config = dict(
    num_hidden_layers=9,
    hidden_size=320,
    num_attention_heads=5,
    num_key_value_heads=5,
    head_dim=64,
    intermediate_size=1280,
    vocab_size=2048,
    hidden_act='gelu',
    norm='rmsnorm',
    norm_place='pre',
    norm_eps=1e-05,
    positions='alibi',
    qk_norm=False,
    attn_scale=0.125,
    bias='all',
    tie_word_embeddings=True,
    parallel_block=False,
    init='normal',
    init_std_qkv=0.0229,
    init_std_o=0.00539,
    init_std_up=0.0229,
    init_std_down=0.00539,
    optimizer='adamw',
    learning_rate=0.000813,
    beta1=0.9,
    beta2=0.99,
    weight_decay=0.26,
    lr_head=0.00354,
    max_grad_norm=1.0,
    warmup_steps=354,
    schedule='wsd',
    decay_fraction=0.758,
    decay_shape='linear',
    final_lr_fraction=0.0,
    batch_tokens=[16384, 32768, 65536],
    max_seq_len=256,
    doc_mask=True,
    train_tokens=186000000,
    max_steps=5286,
    dataset='wikipedia_en',
)
Each number is 500 + 40 x the weight over its row's rms, rounded and kept within 0 to 999. Layers, rows and columns count from 0. Numbers have three digits each. The size before them is the row's rms in percent of the matrix's.

# layer 6 MLP down (transposed), 1280x320, rms 0.038, rows 516-602, columns 240-319
093:518555510491492510513441512543418421556532487508529506533513541495497563580543487445518506454465532527501362475479452529471489456478493514515496438514498509498542548550487518476522562505521422486477488534505533492396520517508494537485543520
102:490402496509587514500450533481535452571543458448541551465481489496490517566495483438539477477448493517502530510484514522494483474557491532473560491477615602500456467522523445471495479433424494459499573491507530546541572453515509603497493491
103:525550568467493506511529510504572490528542475490474453487492482493516438509432453530524524442450573564563497497457557503561486579498541537484473610504471443524513461482443490486496561511512453472546487511466523462517477475451541517528565513
097:505507475518538529400530523454525524500532566527531458597523402535544459506563505521499520512453491605526437501551545552445554522418494474534463556490448487523473522567453535522508523519533427526503480486497487484423542500541468507523431538
103:564412538439468559472500534444518521515527524408470523495461477496447465453573494574536518466483522517524471465539495487540509517423428505500489522468543514525485481542520470448436542519442453542451491510492525478523505449538449507510509429
105:517531541561534558505455532513402421512473532469585491459502504433433498467536465445542530495500560483482471516451544505575516537459477468486456439456541592528517507535547479569538492495523548442461514541503533528420520487536523532489491490
097:512512490493572549403570516462492425489451491521527529513466503551507457533492438589514423507496526500508511463550449499522506476541570469575456489473494504558513490504465438576482493547493554489524538502481460505489467518479565511589452473
111:543509529407491514571590546563549442460517521495493543521405540566520485448481417463438470541532434503492508482618541524546541494503469476518455531475480455470525529523494496473462510508477505517562519521480539546540497500495494565484514504
099:473502600519533492517425485515568488522544520491578564481525533495481465580495596553530383492538520468455558531534531489477509514390525475516493512491497503530498489436469538504438511420459459451484474468524451547486493515518487516562506501
100:539544476520460543536524502542555464418506533553432464443415505501466509475512546516490557524468580550523524507522492486519507532416464597523515511411444522507607459482496535480522491535505477487474489565472450511515446519463510463500497453
072:256515520525454429475475566477503465454471529568544487507735492567446508495466529502528502509471519537543504540436488520475461529465478469536419486465487483490528473538512513496490535522502486464449471512510537488532445438432484538512473527
093:556507577530535566487477449462505475459531441536466527578414530540457571503450467524525507515588497495549491525520534513578493508510548471461537436498521507498576593437470468531447468541452533532518539537485494502450497520464479517509512499
104:543549505488432476455490490540442505476544532476500459487475464487586531439482402459478497461467473533424507529408502527561456533391450447512472493527517516527568487523468462503433498490521527542534424468478542490491454513449559533520474623
104:530536492519589467525462555423499522526485482484517522513425459398521437513530452493521482504467488426477454487522466439567559507531463533534519513504508549495535508505488570456501478491475480533444538481495579509534551537430519483520505539
101:495532477399417557465453541474456449449483484469450538462532615494530487485422508455492470507522529470495465553481500473491490507494509538542450533443476442486468602548476539553560545508474460485487504524542497487476430464528506443384622473
123:569454551512528443528507427533482515511490504481530508496349494496462518468535584492518513439531542474458514548526532492528500508528478453441510472539495435496473433459538550481466502532532460441560458442451517487490466489525537521451511548
095:573551419500564506505510505482531541475519511527485490503451500485547532556470498511482439463459489548475554483588466565469452496490496528450502477440462531513481488560510539470459491432594533417519463567415489526563446532502525498551532447
096:430433467498493453499421460517571539472472579519499531449590550478503410414500447542531473518506485517471514475435432474518502530509465498496488493472525462504475466487535515514495446549473487517438546472505502563539480540535519450534465491
117:465567495505492506481484548593494507514422499539559496483568479483524452503511584519519457466462509499515486473531494468503533502541497467449525501466452488425371468533506565448495452446511553480552444500488477469557407513478495482527461549
099:576491444505518484478518490548497539529507446488559495390484546519576464484498466524417479529524481575476469485554480578453490538518456512523411525521508538491439506541485506503512523464421478504489558539526511446450439554509549465537471548
099:524503484518449486433515450514480520539499526577505502463482517518554516501547461483556437539490507459534451464414476432483501494431468538472601579482550490480563594472511502426459451463508538479503535414589540546458470377534389580526486550
093:545528461398478483535491515464516499492559489523495525444484526449504539540539469479503445499497508474475536541595493548521510565479454483520509525552478495487470474464540545527504433561431473402517547545557477520528466472590526530528502511
102:488457494521497494526526487615523457500523557569529465572432536391452563518560561548505512474467501474581487482489417504473530512447496488441487540480427480493506475489574449516458534536429514503522519441469461527422463555503562451469473422
098:542484479465512613534493497464511494509439595463507575468487465517501487545478498445465576476527529582498528566503461561485502474534525495525491422573482487531529415446548464472531529466557519457465546497449451513505549453492565576516448416
084:503462469507522539474513457475511553474518518542401516458388566558456538578483472534445425512521485494482500505450479440480477580403526457530520460550498504488528512482531437464502564464469507452460508493409519521402538494510541440433449523
093:491450445509525539497497571539471451528426538521487482514458536516544525494441532513495546432475517444515520523490478518527471547482538520478438458528543414528496526462452547534548526519540513510532504427549509521502476508547474475488444486
104:473502579506476457488428554463520514500555473470519545506528480499472490560479491547552530505566520568458548540435492540552547495516546543485564501448451509569531439453564542567491457479516516469528537450430519467630507506501462511535486551
103:500480486537435495506489499395542466506571490526528472441464534481497503478485527467510468473524481491492444517486496462496555483514495502523537503415514484478494501575466511498519478559465550513526513532508493467504446448446458501519530507
089:482566519486421501548557518485531496452516521449411480485457458554426570465494486512489455552526516526479478541553494502459556531489414461473455559512563471450437521462499476479439454515484493540474446496478527483519495521507519469564522470
089:490560450524534366535470459530505591455525496548536428483484527511485418521529495487504451502423562488453554489573496569432527412530438535484493559488512610478509491509506488490430491504411468489455499518444442518558574500409567556518447499
096:597489480568480507509470574437473533449524497516508491459458471515508531470483497490508525488525436476533517510406488513497563433575515493559452585512482480507544448435537481506501500501495493535557535537434511459528558493522503524477543568
103:502469511453454447514583517476458462494590468523476497534431550567497488525468538519483546494484510521493488557380525559509583527496540555447569540532497489558485529504465519560512402536535470561561397444535506468519495520540450533508450481
098:506461520508529506498496369420486498476514482519517523458501531530573450530518506464496449526520532479509410465555435496503541474489517500559559484473480449504485517493500492529464520535434489560486485498550550503531470493445539486460489505
096:439524495531479486478472470457526502414494541515498513477603546516484496532406465490474536498535505571502440531475466370518466499530453423495502459555432541457462475447541548544526455451499505512450465348497495539542498501509455510503480526
091:503426508495455553526506525444483501441503480461598550533527494511509426550405514562469478520523478482462471452521453511539511503440554562537527561492471516482458486492448521516533510586464484483484487559428504572481507491498433559422522478
099:532551545527523454481478478531490512490498473633550409483428574577497549424458520531498470475530514479442522498456537522483484645479508501497473537511502491450458489531486473527532483493422458537403509455518478471516491559536538515534367436
094:488506471533527532415501536461555550487517514450516516551546458542439494541465533500511523534473571547512462544562496460434568538513474489595479466487481534547539539493468510585510520526574521447479544521511476448498493446487535508449511497
111:520473447441573605521533560425490555520587515532521472565455483560487528531515464488484523470537466510529450475480565517526442471519500506451481478552458551585436519451474530421569554452471515446457545525454566472484470501549484524485489498
104:466483475484448557496490492466434518485491511461500431494447527516542466483505450509508519467486508474460457544545440492471435466497543469540487427528493601482513536419514467572511517489445536508541506586495537523535504475480525586532511449
098:556559421549488489545534459435491504527478483494500499521483472425423574493524528432540553396494461478403499546524520512473499503525507489468375469529480556525534515458543493471470500533527453444447546453457483486447558445540466519556562452
102:466535476515570451472462526492463522519501531551523458560498482459549536518507444512518499490475529500468444540544476486543479529483516405465464474492452553492490472464392527571564550540481440481447490482558491515576476482451563523550518604
103:590565516459507471542465521467521512512468514494521560492420500546508505569541588529463437486525420535468568475463451522548453521510491548511476504504544463492454431560518504509508497454418475549527520518450470471492555471491495524538515461
111:472569564485433569480395415522459522535556564509497492480481455476529546534505500505482439502543563497482518580496512427446431422505500511534609493539538449484481493521482490543471545466527485475491455571509558467538465525466499508497553499
098:519493526564453553462457505474511493505517525456441449500371487519452452496508500484476461597503494493467455516415454500500556511447526496461482534470456497528503519467478462495460459474497453477508559490437431430521565510499467479462488489
111:510427486502522403468495481469506511467577438473466512492465492499464485463541498506469524559545471525533493448526473427530566543436519499496470540465463532528558511538548582501533472571520526506485517505490533440496482494487460462430479546
102:435508459496492475460469449456481568539500491472570496494554496542508460541493534485405452524518428471429472539500539441435418488528529533562466530471520517521533504506480492530465493491496560560543450485455580522499485443514549550515518502
096:497488568517473473479480463443521518489503443458513437467508544483474552498537445443514507485584535522422529437507422477443507517519467508461512511495453527442514465499538482535439537492511458466508498523517492525535445536438557426508615465
099:565452497495501435474455511555551510551486522425466463460426465497478456513413484476412500456517499520498485482536517509514562474564506530552442459542510430617461481504485417528514488514461466498451518533548449524575482503485515465495476498
102:526520510510507558489506462470502449494485551475477551517430493455416493467500504425595486499498451518499478521515502538448547553509517511569550558475459507474517499500469556500488508521497490494435452449450501547484552543541629471517559464
088:467504621407563463533526517596400437529490433567484462490436503403521539491506468448473486461547474427488568532504551499497512508501517488464493534547498493419556515536473464511496464561514530482527541527546510527587515516545451498452452461
099:508557543532551492484499514512440558495504467517443489485552507491595471500447471485545451400476461461497553496523508532489477512524467498496559530500485531535462530519482418474511554478470436459446550489480478560510505490558455515531406502
099:520472545582538542465475521520480414512487462546472516424351520518533508524447520504463466509448535516524465487504498523519536486496468524564478484553538521527539549440538505509473425469454517516482498502465495446495492460577540477502484506
111:460506509490475467509549453499513410487506480489527437572520497463508457507472477499519548591453540474475523532469511419431471514472507600530457501435441473564578494460606533528453485490493518473458452430477487494511430555509416488455491565
098:398548569508475529529504551441494503456480463491491489532528497525462534411492515542501563462466483510474485488416455541567519482465485532481576544539484440553513523503493525539529468494523489501523467451473443406518476535431450481547477523
103:502526492497547521428479463544554486591553444480522549508418509513491527568558501414531437504519458453453517491532409517487478386518505484483526537553490451522577498492480504456484463564449531526522487531480551513459511498496481542469489575
104:486441489454473549478552471581455433521473536465511524498492510448550526517465501532568546555490435510504489483498478431464443497458502554509453536575485537459586558503435550552503514486593542513429496470557551457517488526442445491491449449
094:546510520482477524497507472449522425492501482528497465472395514544467579457494522488487444504464522482465476445460469504510559497435507544507620451476536562504480548492538467477579496531484477521413458489432463507520498537477472511519531465
100:430536448511515499483506512505480517539517444563550478497514445530477488552564433479525525416497485553480586544400505508473494519520491540519524547500471543395446581463447520518538459535395463424561463498509525530514469536464424469494445462
087:485524482530460478487509481516551431466523564539479532537458551468540572501413524492556490442468469550525422468487412539480491534481584489425542474511518508524468559495514468453458498499466467521571405451517486560539512518599453530461490543
109:525471498536452508491492532445492457522489520462470577512465451517526493459471490585505517422532507460516519458559503468553541487536523508475493512508552483502514498460442522457491529571457528562586531465553374583514536520528549531551539529
089:502415533516445491483517517509547528555503515537545497428653529461521514509482486514515526501454473524497506456498477532521536501497405471570538538452506513480509449480511579495488524566466459481514462502369475592483463517570519482483454552
109:518586474484534526435541498447510514553520519517453506496464515517497439436486498472469553564476537460499406491457518477505486553430512474476430443511441503477438482488476568482491453509468420464555430442501543549620509509535490526484456463
101:496505523500455509484504422483468500584517529493550492510462532448565442516426532469490419448509437506464452469501479491484477547410499546472500550512418581515556506541440539587541476467490519457500436544518477519524506484501461529476496489
103:448531487542483436454545531474484525540448575510496458514588514431538470484540514558532508516435499584435534415476466544518408461548529462530560499460516542453528501422463503516437575550516531483488560548582465447515486485454411449552465480
098:552516512493484490500509481524532477479483514514455463543541586406434550486428472496469495484474439456461556503479525554507501515511537459434588514528494472500450483601483526444484475544511508512505502492483494454444468496510434468545467493
099:354498419469515497498471457527469440534486416508467501488571553455561529528490559487483563548516462535545530509453515479503442500462508546509513521512455463504520470447502555581491449491515540571476519440457485470556493481540444449500422574
088:510438484555524508574443530466498463496496519438503514484450599500419431567484527493527479489519438552469516540480463538536480436471544523512620510512477519528516518516451520509512488560541488496585534529475508487517504495505463524513479521
096:524546544457516465530435438532546494468477542488499410448472461504449542543552411501486506478440484465502453465544430544436504455505585434505443517522458542564512487495571423496517554480480467461492498488463539541471461508495531524490561437
089:548489497478441573542498487597522507493503482457441511508476552582534536514477521461467561582474484498564494507525449510536498471511551572529473511491459550528495524510544536509504488466511524488516529554460461542459492554486423449461508489
100:472525493525467508408500445449521522455454471503440477454433577571489508505480563603546471486538470470503530538454550502531498510409627514520508501458519504483516525461438518507458447493499493474464545535515471471453547583430476518554503515
096:472408470489468515503516483521521504485471424513455528485544467558542527438525567514509505550458420511471555515563487517587487451455499425482499506478496475517522505508570538513550490538534541564499511503465524510427471555438483470456473499
097:533522506547536499434525553425493505471500460457524527500447514435431511571454494493442523458555482583499500526471542463440466550549491506506440556438461529482441522503450534460525462434452514531521527542555470538502498449523493467516552513
108:485454518477551517508518516473473485491487441490441572476450551517435542522502473522489431395541471568496467499477534500456535487513510513510580518527496561491498554568476513517503511425523507463491510551559439464497517470497501548444472505
107:501440471486466422511445457529501477525545595506567509555500440421505432551470529573505509509484467583477520481443489513485466461497526489515539493533532462462461520409485469508510498590502629557492461495545542509526511536470557576526540552
098:413484484468488465509571452469533460483487483420506502503545431449483519484439450494480544534507527543448484495488489545556500508570514488577509489471534535445485447574497488592540523575499558513384428547525471541468495466535456509542539531
101:461484528499569450522469486477471515486520470469537569479523498491537500558416601465485449454575487488416545502470502469581540456479492501413463496439518441536539541399476513499536509467428505470411490542585441475512504513449456533506494469
104:508490534485518542507513461526537554510536527460504541598556559516529444554556501487435579449538477537517493531580510554441579412537508488504513527531493483476527461519524468555446526422494526490547460481505499501551536507429464519453526480
112:450463492436510536553508544558507527514506455469464532490502533541496451513521536539519501500627585531519454462515472474492471513540506517457555524546500478525577443550446466477480406579548506478549530490560467497496553511497463488540484463
099:459497543457405543585469558456494534496511479574460479482471546563517578530546420530493517504525527505477469528417514450592494500407493472514496495450504455496560498456518516531542493497500564516477550486543485494461446417428503509498496460
089:561480528465483536474509452482428468514504563527461594440399520467441495471484500543508427478551481465504520474419421488507525545461501479419513486514465539449443520502470511501489524494481488438477512525466562501494504526510541545584505551
096:478529558486525537524485529510468569498507511500500532477565473443457488497501486558430391554514430448553501524453504460506482557504582526501485471498517542545505554552494508535455596568545481528475504535468542507455529506477499503499515496
102:525540439515512469528584501468494478491538461438548532522510418429516470591554544456475551529524501451478467473472520532460465478558507459516578578522558455436505503531542456467501450467494451489450497447519489531533469529475448525566509538
083:364490484509556459503488520461470510470521559494490452501755514483451516492472481474539503558447506440548485551508518486517451415455435497503523531485470477408517477495508503477481485513508539496481484522507465497465480512538466493511496530
102:491517483553456523525489549445469522416511475454421504512435488484514576491422531460443492484497413468549519548506434509474457633465459445526509496541501440531505521555414534532528457500505487571506529496517496493496448466509486477431482500
104:511481458540537513506494595491454546449573505500466596507395503551466506506484527503519520457471512487481475446512460534469486518496571575481468514504460444487418476529554474541478472490475571514448548490540471531475557457500473483509466559
090:477477469524481538490485496449441461499448567584489534513500469521482435474476492579468468530542483561462534456457462505492565551521459465565567433484443455506500446440417478487454517486448519533431551516482485546523504456549471489530490523
098:496461454512528542482512494485428458474577579528486530487418427519474554509486530541518499604472524514451493517466492454481572536483507543519536518531539439527553518552470514490508460546502442444483519507570506515532476497552523587569472504
# layer 6 MLP up, 1280x320, rms 0.04, rows 517-602, columns 240-319
105:537554502529554500496499496547535590516481509498531516519482537524505457473509538518538530503532477449451583453519550525537513426480469486472503510565467454457466500490543505426513609503483406450510500506524401503512459456442464492489469462
104:505516535481535492485470457457448477551463544466542578546501513469476474481514463457522503476505492467452456562536451470567489506455473476470502447503547472496461483526571470469492454578519468527503481470464528544506528590483519531489515487
100:497477528459418547564577511455490506506526458500499572468470449438458510541496485511486583530488496398442516584541604473495468461629479563486515503494508477496591456484461456558525546472480493517528467451563478453488497457406472490483541479
104:537455434569517509499524478528481535566493506494522534563470475531499531536569477498523513537525560510455469546486491459448478535493532492491475439455502467506471425532536444498546496587521459435569568468514517509482515462479467540576493499
106:518549507495490504529446546491493521507506488528556526469489545506524459440517490594491514508474557432518521562457540519583435467502444540548555530563468479528531498539548550477508463534495464528509456535548514532544534539523493515431471545
097:449485538512504419560476437479533567496510451443594540546530447528543507509484559443515564451505521543522484456437539515526460467535551457456507427571521494415417438487504546478540514490568441493538528454616519441586542542446485492468542523
104:477517560499528544574499469491400526534524464540555551551493543506462495457457532462586471525552488472476536530499497456610463466490474466427504380524508499559469442499509486518458555469579457496468442452498496447608483537561449535475502514
104:526574532464520470531596519532452528570497421463439480549457469496510506512527583494532485540547526516391495530542482490426459457504474479481509462515496502431573487567537459522462497541521562581422415540469437423576539493514569456470534477
104:534502467514550528404508460473449507569510446512496557548475504507462495480524506492464461502476583478507530451501490476429558408574506500489498502522516479440443511524452452489451472494525473445471449490533526455543434445473538498521565589
088:483514531493520514477535452529477481514466405494482482475521504476526513467550529489509513519509529536473502538506530517493533407523459451575557492502499496500463566471487483462533537509449482509522479447469505531558522450469520488532503529
101:492547520526549414561560479481506495528484497519554508442488564433505486457540523523527517523494545476477469577542512472502492498490487406494508529498520504539479486501454534557494530441473531491446436574468490456437522504488552508461463479
107:540557503589497540515479462512513504431453487525512523554445457519483458461548504450517564488539539492446479517453484530507531483499470502430538466532531444529459482527514505443498507560444468436461546542530592489533471421523454594457475528
103:489531449481481555501513500510479497586526468494515480470462526514558457473527492597507575497534493519566493546562522410530475508455434463405581489582633500511452499462522496519492548496488500452530463545516506468477497514535511412488472498
101:516508573455459527476520477505485516570478501440547499554472488504446485482591517459487554415537540509545461492541479518525434516505479511527485507496582521461493473561553535440470541546469491513454571492447470459433411458530512553552498573
099:523548539504531452492488471557479458496568420535485522493495497476459449469509482509424563478616512506467538518504495455535518504526519549497491451444548449531521460519500516531395491519517459522525430491528520487484477504517441553535554503
097:481556602552498508539489526498510492452483436517495521501489489482425499536535462471510583516511523496470492526514552494525519467501453454510508486558565526435476517516491422527438427436485457596544437432532495481501538459517481502539543502
093:545554574534601539556506500534470524567510539531443488482484515498513485512563496477522603496511531505449522532482492504530455458494557511574545458542533509494496511506466540491526569440524474484566491507506507504497507542526489525502516550
111:519552486556540470539528528504480528509471561456493477465462522440545519463502536455490473470543501421510509490477514507611530477529489481491485549508497457455533516449500387449514507536513482500511526423438490489523552488567500501502494531
100:560510492436548524521461539496478500505589414566561544544435465454460511494507572525551520409566493489468484458502609511566444468509476504441562513481595460408599514543521443528526469456471424519512543464483514478483496471485530555464567576
103:560479479455492498478492383569485498491591474386563522530457480579481498477492541482440483504510597522485463505525501500537472493568554516436446505549506493496558487478432440469449458551504448441501433510438453476532486485489515520530557510
094:481495614542552555468495483551463485537421512434541505562485545479475495468516552534529522551510516433519421504467485478496511414521536507428507485508456542468379506560474504433466589423573468522500517497530514433512500547423467495485558435
098:551528470383471473514549515473461566475519464540444548512444500560488485519499520578459497582515488553390530571466559493535464557439543485541513424558537552513479475549478566540476512519524476457547482461577450482482430483500572454495505535
100:530560538550442445514502437557433465533436429457483563487485532488547515432579555529575494479490455514494469484531526513528466507615482520484488519497539470479487452555535539566563472488565537485429466491506508472498470513528501452501496494
083:458563498424551447438492524507507510476502442496503531486523429435483477437509497591528551463541447531508485455502555524532536487505499572450426546440513486501551476493517501510466514554495510511531473497498530497540510540478485508564508522
095:501552524507520441478535464607499585534554472486564577539440568457526520499549458473546459495578527423514537513479533443552506483478411453554512565477508468490427473545541556520542487519501435555537454498504530523468530460526487505486506508
101:553561476489549480478449451502442544463485534401484591530434539501523530535522470533478549528477523554437466496475588509505506507533493463428540540497507485479534405496531504534516502508475465475480483579474493496530465420481475480571454521
106:509527470507519597509478483481472507518518509543586504497469577543420479453515482491465549452556625481438524486492596488530477592497440533463527426503493435483615491485547433529512498580508476539494522560562466448468448504493458505462472562
087:498467446526520536452521494513538403476444491547594546499496547525584433478524541470418493480517522548578495418491478493494518477524474527537478512486492555488533546503499514473514548501502518516567481470536582450482500496477442461445504527
100:474559543430495512550546456467484441495564457522534542504460519492544518523525480549538574543464444502581390481504479513497504466480480473449540409620567439488450472412506556527530455524446497534504432448530496470551443491472481564491479515
094:464531479540512559518542484568435539563492448426465562492463519415522527508519529491416514475534539459476433505572494459484482550511479492423555407570537559507455515501497449416474526486534530457502496470474475516473489503499517475522484510
098:577523536423505512557505438535480485534525449544470476540486444475538494468484558460554390472549541451466462515454529501473500442523488553459603454477534535489472470552514550471484464508523500526551464357484478477474462502475530548522552559
100:573497517522499463487547540480488535461580470571600436476485437473463554447547480578549552458464535546493552511394589467528499522518428409506505417589522504537573507490537470496543515475497493499515477479499428467539466452462537643527519520
100:521486465575521499489487532549545532564487474504494509541471557437464474467533565528523494573530445495521528567517538472563507504555460448458508561553431432483475461551498462428513523495510454469466485500543520574497492577567515520459476522
093:495468554507550463427569516527535515504478462543533562584492557454489523469534623459555577567515571559420469527476488502463472544505465485432475461479585500401527497558494494517445474536494501491441541457543462505493547510498561449513525547
103:552492492540461478498484486527506550582582485477463574458421442456507518469560502477451531481528469541498536488583519434480527495506501550470515557517541484516510466550596427493486531498563509503511536567507493551532470411471491455489515523
098:525530502506539515607426447567455547486538438467523550531500506489507540490499514537513535483614503437465515433510523493486510475506504496509522586472490468425409512547528463499473470537462464498515448513486491500525479486456531503499520535
106:508503482546528489540435519546366564503509426515513559473495561492559500515501483575441514521482523492478519456478590486511524495491544441523472534507495432464531515495483516455548580488476469402480452448539488490472440483516551477483472537
105:501391456533483493470487541530492533494532378460501558579471426549504521552496555480538462541586498526503472507500552486471472490561559500501486500491551443519546418482468468498519415530547501492549516460538535501549554496473548483486549609
092:516532509482519483500521500500563517542513479456507481508486520549594520468506500509491487559510526574554525441531516497532470539509445491475517533435523457451440480516481481448458488503505526567478455516532513424542488467464550489469488568
101:497498470518483516530438466497451467481492466534462550527465460445548520512492550462455492462485455487506450507439553459481466416502451578518556490487536474426542487513547514528504497571545525443520476499463520475488549480535501464535575497
100:498545449476540507524510413498489492563476496527551537478472471494495497483600533541483513489486465505494499490406518476522425468460510483508499509522511451474565467470479505470551460535468465495554461479521502459502456555512462525512507543
111:540548573480486444483543496536435557476576463533552554578461508460533556495568541478517503530496533514420478494492600504534475568474539481495458424490523561407478485504517509461492546471452510448492494491504476541467456415501503486525470522
099:510568543544527474539481522469496519488536472479548421485475474542592503436495518446511490516548591481442549442505458466530495464480474465424506478515546487480508487475548535466569534556424478514475458461511482544554475525424519513523504530
104:526468487481465513463430518565483542502610378500506554506474538516469464429527611496498492543566474501508447541499478498511485469405518491446609484511510432493435473504499505457463531462557441506529449494441495487597526471533535557435547547
104:501484554522428531551423496461499568529536455439533553518488507492422524522556496547417465538474480455449577450549556526488482554561515519526523393532488440522531463573478416443478496508532456557566473490493504457416493474549527499484500509
096:490529445515438555525481423528529539500549515439496551552477441510499493558474517521510452520501488505532509490523543444502520446524505535471553478502483509513513404447493448498560529524545542474524452527555446468426501480482530474442497459
104:515480559534561518549478468505496491459519490473505515527465445557414462494464552477483541487546530550526502460530598459501506467503430502524483499588533419498401460480484469494462473497501511498446513518546439498512559447528512513489536516
104:602472552443552504542533509495498599526452523471488496538446535482464526508474503463452507497524596475512516508523471473588469464503526504407498495535504483570497484526528539493483545537526498496548518477503487486490472469485527549487464587
089:455528448532475546462487470488511518452486493524496508525492485594569450536525527568496543521496482563551445551528447437496460456510484419487502454491517505522405496496522493502534551505471481472491457423503575546501461461438499502533497495
101:514462511512563556489447476437522464476475519472479596489492394534528483432482501513512519499497508547496533507508526458494509459526522470455491469520493443556600426426485585579430546520534506507463507474509497460557544521509549557564552493
103:555544545512587534487480412558445483454554492540487517456447455468481501500484537496502443503556578501512448447475521532566496451464476507516467468522491410507470477496518482454522526478559483477490448424483506340479475422468549516436539517
103:538514533483619524401493432573471519522454509535435484498437477451548472498519498457437443489565582459459470480505527497528474519466474471491509477555457479492462501457585477583500558489573417499479602474510439447494483398469502518480476493
102:522459475442565490502521465543507550498490475462485518485499464467482408444504515529520464449527550539493565579477569491477520413446463448492504481511511457523529516425509540526516555616481523443504489492491516442535433463512558500466505544
103:481521448519449529488574460415474586496460474469492589494481539581473503539480557522564504572454493527517472559600524533500472571510535423488531494523479539473426456522472515563530479483496521518515447507516598474504469450511452551447511470
104:506514485469585511481443520485435528470532427497584480515449539551473534456547496479515477483515599500545510454481592482629507482423465503422519428442585457522459532576516514473511466500457462498467542496490448503414586500488522514511494558
101:513617510443546479483537514498576532498492427535526556476473448543530508484513515521574478483493484519488469420595550531533491476579445506481507521511537443475497472464495513563402515495528456458534514439515596452562561462574480517463569482
101:520504577475491505517561371519501519435541532515519522492500491486543533467540480580520503488473538543512512503586561494528470520446491536508543493464472483503508493516536528465495532550574479584560451457505480409531500483478548523474570459
090:478494508473501450507455442457487511548426459461541510527495523482522459476477533491463509446561483475475536524486528467543530558481550524495479587513479485507416501483512558494524525548498480481541511513458474504522450401546490591500495523
100:556502503519496482572491444439515517409369488496454491492483475501522495532549477537492497517532522477411559525460510480511502527543498493517499438448512490519538417476564542511512499510465474492522498471521568510456515502530569526519569528
091:529546465503558532531455448518443514472573486477480434569493543493594503521538567506535465524551530350505463548521527464530452522498533513469508514555509531540490471511474455508548554511474516559513454489529420443516499528475448573431529540
106:508511440429546475518474518487526513563508501469526503536492487501508498465601504510470489489605608457544495433509540480496466516518534475521583509565526464507456472469522569481468486488481466436488480512480460554506473510526524544509550465
100:548462461490467492493536550543529489526534527497537506526457494495469453475503503488466575445518509477444476504528524466600448413460430490471548468515567473515471539534559458419448494504521543440508496547536464469395484466549486504496486449
106:577532567563460519496531468542494544511544420494505501581415467428487505538508513618531482553539542481482538477464564500481549506493529508475542414483525476534463425545623461466451520492498553519527505437472506546522500505606531552535470476
097:498571511530507483398491422531540504508519521472499491486485518483530551502533514534556523511512526535520525490494586527538535563628511518508495467497481478499551454417533436561571500506502449521533500469493490480455536587554523535414561557
106:509531507517545483471535402519514619466462516507538461472482501570485489507490485501532477504470506478499495473546493458504473521514501410520519553513440493461488493564536425508465533528538477544530455541472518475503507481444585508505557561
096:485521581498524462507538508515513456477513496540524468529508489527540434500544476530535551471418554512517404517542523498467481431523491566494484441504500484520516486554462484399475515482621496458466471525498433552607550485490492467500459529
099:537514418483522461500506463438427497504519532496506517478484521509485530466570481547477465500546591551539520468509519513595467500418493551513547510510525453587500482520504493493508503494509506502483466508526487547556476440506510576478468575
099:545472501442572475497556494554473564539501425509538451507470453523512479436591519547526589476514547539487441477566523413531466433573497533529529456475552507480540523398495519439511528528582458539491546507447464543510505513458504518443577540
101:501454512490510486524598403556531499555458482521433542442498480487473457503551494597534451514582591428518522476522589542519463497454478494526472498465489439515519421505475510539462513518504466421519505565476484437496520513534537531446466568
102:503526536552600540475489491483558471500488498501549487548486511543490536500539516523503496508476483529533464443483555488497470503568526455485499554513517385548526460573442478504476443519485456471512598455482435392530519506540555469523543566
107:531439552492538499535456507495509461516525530522565592530454446514405444428532527435513551407560526462461518531477490491455436458467501490473563478457569492507422478504525515500459519527560492520513451469479508507546494528525526467459548532
105:528505482529568531522539375479498580514478430437518456526495492459533508502530494508486545505448560554485456455471494526552419469537500432450469486558539513456524504562454476431497471483550505499536415452549539430578532427544486546429539466
102:476510454504453459519513456567450531530537508486533499443462534486418456481575583481502437537449489547483549506519526475494500449533503488488481544469574492477527487554519488514508492495536514487480468441433480501566532449520479401516494423
094:545476486461531551475464501561538494512480534515499550475480501487510519455500500531474523455475561497525431510531499499552493446539562513481483463456541529549431469466522533486504471475474455463538456448508471509491490561479484506511525524
097:507503516429530483465532528460533520559465501498511473585503514489480450398539502572487533544516550524544426509553499516483558475572554503454477468545508479448542488511588416482527462554544566510513522472487492455553488489512525484512526496
107:580515499482516461456506472511429513482436524488560549475468531504476504462496510511545582441518510481503480508519537454522518549511481451536482418552496462523469450505571482430521481509498462534439445540527478439538482524479547529485565492
108:545517459521452494440586475463481544526498484537510513498461507486483467514455539518471455461489436480523455532542500545523480498522456502492513540452548561523490455457508435510483438567473503488524374509515515417517435449497533474524493501
099:471556477520525490539486384501511428476529509539559528531473489526517530469506458575519577471558552533513496458517499532564524520556517485537508510496522504580499460497543494488548514532456495459497457575528489562538400507572512467426474549
095:477542479499549486513504518515495579488538512466516547570517431473532568495534535482468571501516503522503444514504583505545503477585411541450498504502465506522439452477525558520569459483571528480511447539560513507480510481501457520502535462
102:519456437416544487458567496500529558493488456471477484560494473522593480422514509594531560520506551513468452507468551516574500465420432544483513558499477457428561451571456518463444508469513481476507461491544465461499482453506534466499537508
104:523437508547525430510491486449473470529501496546442545465477548499531439487510488490480522540480539511493482514532509499463498465555522529483478507493473523546525434520477508510466462543540531459537522520466470440554500496535558500492493521
098:507541476481557517494539485492527513511503528512443508526507431532537436524471460482581463525554562495501565454490539543510439459521473491529497508504498462541498501634534475449482516455589501450564495499460468469482478459489490501427501528
105:568492477466574570472474496513548527485546522447532562463452481483499511499508585513470500484501433518521512481452557435571473500540431459433564526453482454419456500464476573554474536525521445431537513545478437491566501475477485482431488558
105:513524439481486486542526440499490542496513469460452532481481548417549416410458495573534467536471508489516485569551531442508504483505576538456561454447548516540540520471462542506462509546448509493508442491428546510499539490453510549551548451
106:509556538495526442490531512562484463532498553505549522474490484464468554453626480503555557479519502446525426471449514495532476480566513529490460502498523462458490486505529506446457493526517453506546482490500573547537444475440492529514523497
097:568505546440522510504507499501437490503573498491550478440454464464501478400523504468502541401536487530495571525535511440566491401485409464435458519547478469505457489517591458516558559439479428458453460529461466449509519526547491456447514579